Weights of a small GPT-style language model, trained from scratch on English Wikipedia: untied embeddings.
Each number is 500 + 25 x the weight over its row's rms, rounded and kept within 0 to 999. Layers, rows and columns count from 0. Numbers have three digits each. The size before them is the row's rms in percent of the matrix's.

# layer 9 attention key, 64x64, rms 0.581, rows 0-63, columns 0-63
092:453475512510526542523517498486500529482495467474552530483490498501564500531456496466509502498514531475445526489522510525528529512503529449491504531475512471508478476514479471501492489492520516
077:513488507498460513498496484506472470513472509521464478505554547503530503515473528468490486494490530475472523507492510451505508494491485478480556526482481486496496548470443529442515518502513515
085:485521484476484527500497479521518473516462536490533489527507523504513510506495501501539507558510511453447509507460489470508480557517441486490521512474536517508479510488489523457489527512501541
100:451522538460533484474537475467518499525481524515526498566494522477464509483505483507517526486498514473491526482495518477535451515480474518517531468507510508529482497527505477531480490504554503
067:515508515491518500480524455534485470529494497504522552499501518537503507507522497505510497450526503494510517553476557429479547524499489493469506489503519489512475510498474495443498522496459491
059:515523486479499471507465472494509506524465554495484488551520510488472535525475483497520538580513508473504494488517525495501511552480486470502518526512532526460506504519514529487489520463519476
078:488493451487517549492463471527512454485479493482491482509507543532481510510483485483492498579517492481474529474481465472514502542484452494487524495484510463518488494501482519506532504542518474
099:493519441465499531472517497548476492520503519477474476506464490540517508484518487486485509526474506515498476511492510467486529476485516472494517476508496515481506552509468500549470462561511548
085:472474481537523501524488492508501500478543524460532493464484508515531492525470496537571484529497494473489503533461465495538491493523500496478484538567517522487509477513502465487508501467514500
089:527475484490554525500531513437503506475493537530533499560515512487493505455462478507470515472517541532493456524503513493497475516496519472480509493481492485527485516515531490524448522503488506
115:462525524490509506520453533437499507447497528539454499535472491519475505500514502487518517471534525505517485492509496465495498542479464526495521457482510504532526489490533507513473459523516490
104:457520527476473477521522493490484515523504479480490494490450508549501472486518501531534469457514507496549466492546539500476529524493479480501487501480485516504465521524515438520470523470495514
098:485518467487521457531477473502497502516516513487483489500532489462489482472456478518529512492463527455480482485454466462523460500518481464502507518534523491497474480501458545522520496452516518
093:531494502498500487503441544492451519530524506492501519448546508477472509510492478474474479503515466499539498476501474507491493466481488464502485515525489486494458490483549514544544489525541498
096:522508493495525480474470490513500508484494503493489499462487516514514545512440483500466454470460484526539514521486525569518527470497519510526457501499484470435499476485511496513484505519506467
121:526500550557475482535475519525479461482505471493497482479547502524513534498518520467478509476471488537514490502507480529487507485510483469512489520467457471458529527482538544493512504536510490
093:515493503488478492524574525507501492492466509526508569511515505462507492472495495514452499534491501475519497539484523545525500480511517485492503530511495528499503516543513442506492548482526532
090:492499491525512520481471502538491461511520426453499499474524517532487522539502531525488530538524520512523527517493491518481503524505511444533502522528494491504440482493509473506494526533469509
115:506511486536461566461518497507497565517508512505487491514468504469506472464506495514534511542471491466494514465497471503484482491486521506488476541515500541510499460511496559486507525474491529
084:491505490471496470464485556524516521490458535506472488472538547485491485492520488476465496565502540471499506533516482515488508497510508503494496459478467466496507455532485482521541521505506526
084:494474479517459484538498484550472505513477552483518494551495541504494505506480544498476503493451502473510502469499450500502512535456472494475524488489498470524487533531494466545512525503488505
107:486477481466513499515496455527459486497482509515523474541465535520498492518523480476544489499532506510485498463529501439527508484525515537486506517453524488479477447468500490465479496478534484
088:530497516517470516540484495514516481464490481482489457507495469540496493531466539446488475476512499528508516528504475535443536443479526479506503522522504504503534476496502521455502464493493495
099:507454472481496520481491494471495478479514493457507500498444538531470481529531474520515529461484520512467520528511539480505539525492500494504473551503559511511465492460484495533495524511504485
103:565478514505510501530500498524487446475502483494515524460523494574473507525472483483487509445491490444463526508502477492466512501494503469478515500492487500495533471498540489521471502513500478
099:522496511513541501519453494472479501500550499483490502530477481496494475501498438522533484530544522470492549455485529477539493495496547484512539487493475521498531476531496520476497466484477495
108:521527468526517470516518500511581506495488507514505510484515520509531527501505543485550501513495517484475483533500437503507467487525495494491514512533500489499458487509490481558533472514470459
089:495483545492507514557517490479482521518518523500543526514538498441504506494501458500534525500501465451497533451469513504505470513485513471445470511484492528502497507473490533462525486490512508
121:525492489533485476463491512452523547518481504504457507539488499506525444475491512504500533520488498495459510512486524518500525478475495518483516506556480469506488517488504542463532516442463485
067:485486555444510472469487482496471547521496498469515504558486511478539514485547530499517522507535545516537492516498506467485519520531500526492539477506525468477488523496485523494478487520504520
116:446504524479536523507499506485520514535487530490521477568488483518482530495543512467545525493518529478497476493519506441488515502490495551491510525496477550501477536485477506493487481477477486
117:489481518518534546471455513476491529511509487556520483550476511503509471480469523468472493504506518486511501483510507491490490509513536540525471457536495495547490512501522525548447511478479492
103:527504499480561521470538516503451526504531465483472474528496499522482456490543544506525461502513494522502498499468497452490483486513487520508509471535513529504461503522521486463531525507488466
104:526480536526531508507445459509506452501514487443533493521487517477501508496523505520472520498495490496498512566503436517487503527493499478517510496461526487500520504493495492520471542501525554
086:541514496527488457519499522520500482536512491507541499496516511523532510480574508518495480514498516544513516509488503507503500481515508488495495460473542491517540458475541542473491564493528486
102:541486518499495503455445507501481520536488471527533493495469518538529517496484509524518488487536538517512478541501494542467511485520515472484502500522519504482526429494503516436492503524490503
084:462521462487479506548501470510500487485535486457471475501516481476479517512497525494498470539557496542547494528533501506526503493500511517481495540493474504496546525463472503531505468468523469
095:545484511486466442486543531491495476483458516541522489476489470507511523523477520464499502443471519528527511510504496461497473486513502507487530478525514480497532462498498542513464511522512462
137:500476461513510471521502535481503518518514524466500527502511499467531492466547504514520522509508524491474490466463521473457458483500512495490491442453537512502501461507515480493468570503508500
101:486501534534509481522518516483508526459500489482496525477584459495506441488507519544509479540469456510498492458488498516471517456473502481496523480487484511528493509516521507490477529483497524
109:497519510496465478477503482437530498486494478482502489477568482503538500516489505535518501555462467517535457473503544495489509494505455495514470526495510524472484520484526505483530486478493464
107:501459476483500534551481501530464465485540525512478457495504481500492517480548520497496512473510457504523494501510489478493530491467482530495521459518515447517495529496470533562504504517479484
126:515522539516485487495487475512476444477473481541538490502505514512489437492508499498478526483485527491487549495460517522561506542492511495529485500507549519532539499468487503506500477483488535
097:503511475489517551529482479498524529460482468489501484472527493511550482445522515533488468529471483551475514490521501502531519444487528484501488485478476496506479497462504472490508446479503497
087:528516516480484496509493516511531463504492472502523480508516492512540501488456557535497510481522475481542481531524480463500509511471468497482481519518523453428523502479497483473513511526525548
102:489487512491556508496518518508514507525537510438470529528503491501521515506505486556552517529495493469467470499499504484479464474500478498491500467471502511489478529564522454498480526475495527
092:469499536488540468465521481510506477478487556491488524498492454496471479539492500510503563475494553475483503481469491492481447520505475491511507522527495500500469511497519454494527520525518464
091:464530476505535492546460487522512488511527537490462489485495435451502538504532483527513492527505533485512450519522479535503515469485499550504511508465478508489516502480496503545507497492487520
096:513504481498511500507518510472533536505480484458474530470487534471497498488487461532476518507508527460444480479543518536489462520491497486520453482502519507508501470468442480500501536504536531
104:488506507462488463494523507505498472471518496491486541460514439471497514479482477490534562510514473495502475478487529522510469513498463521528516447498471479444475511514472507518489522487507465
125:512490497516481510523512515452473520501477541508500453496452478478477474443495497472521553501523529498516514491529504493495491531520485530492487448520501496513538513522455493482505559509463485
089:571498524504539526476502518514525484484497509499520473522552480511502517508526524484510477460481516449515485537494497489486512483488526528482479542537528448500496500516514519480481438487515507
145:472495525481477498484470447552521455486494485514514480503484503538478533555525495464466516433517494509477552509502490532513526510483525503509484509505499474535487483468507489495470468499501511
090:463528526501496484465522496458500498529521532517500504517557534515536512548509455500524483475503490515466463482529525463470496506508486495474513475509477491498508552536499519453476520521497468
083:490511452456504478505498506494514505508501480487490530492506527556492503513547486482499552519500442485524485550553546490485485487489460519534468502522519507465508514488517484526485516479481467
077:495503478520508531463501490473487487486490517528486463544465490513444494496502496450516509509503516494509549499453521467488472559506499516483472534477502492532456476506520448510531499511476482
094:434547508536501518465476461521512500487512474499472487503523492504492518541513522526470466481518492504476543514525451480473542537505518469525521532509502476516491489510477525502528499498537534
110:535465505521475537511474475561458518454491508537475504525532486499542504511493512495523491521478490513514483511508546516545505484499506548508505481505518504497505467505460490451520503444511522
130:465488470507487520476499484492519497482477541485457517516503483493499487488482473517519551500503505481468480495484542437503468478486489559479489480479490494491449476532511428478502487525485502
084:474478502507508492483499482514538492499504511464487528522519507472488557545478525430473520498464481466458512500453515521499476495494503483488502535498498504527481475506513532538435483525483507
124:467502480504509516520558477522502548530473484507467515492467497508533524484501520433461482531468505507506556486507519499564521458483518505513487514529488487496475492516499498532476497522521501
087:481479514515497471521485458514515447517481494453529505503496482501530510481501503528499491529540491518505513539498508530521523518493475539565524437501461497452514501523524508471507488502457508
105:508550522492472502509487460516484466501478475505484466513466487506510502509518535505475475499481478562559482511524496500510545490540478525516475548534502505498508482489501559501513488453511519
113:505513510461522452506544484509477453558499515530539493519475490537485500492483495471465512502502540501501524524504495501512519517505479493501514459557498479500515551510452489509467456510523517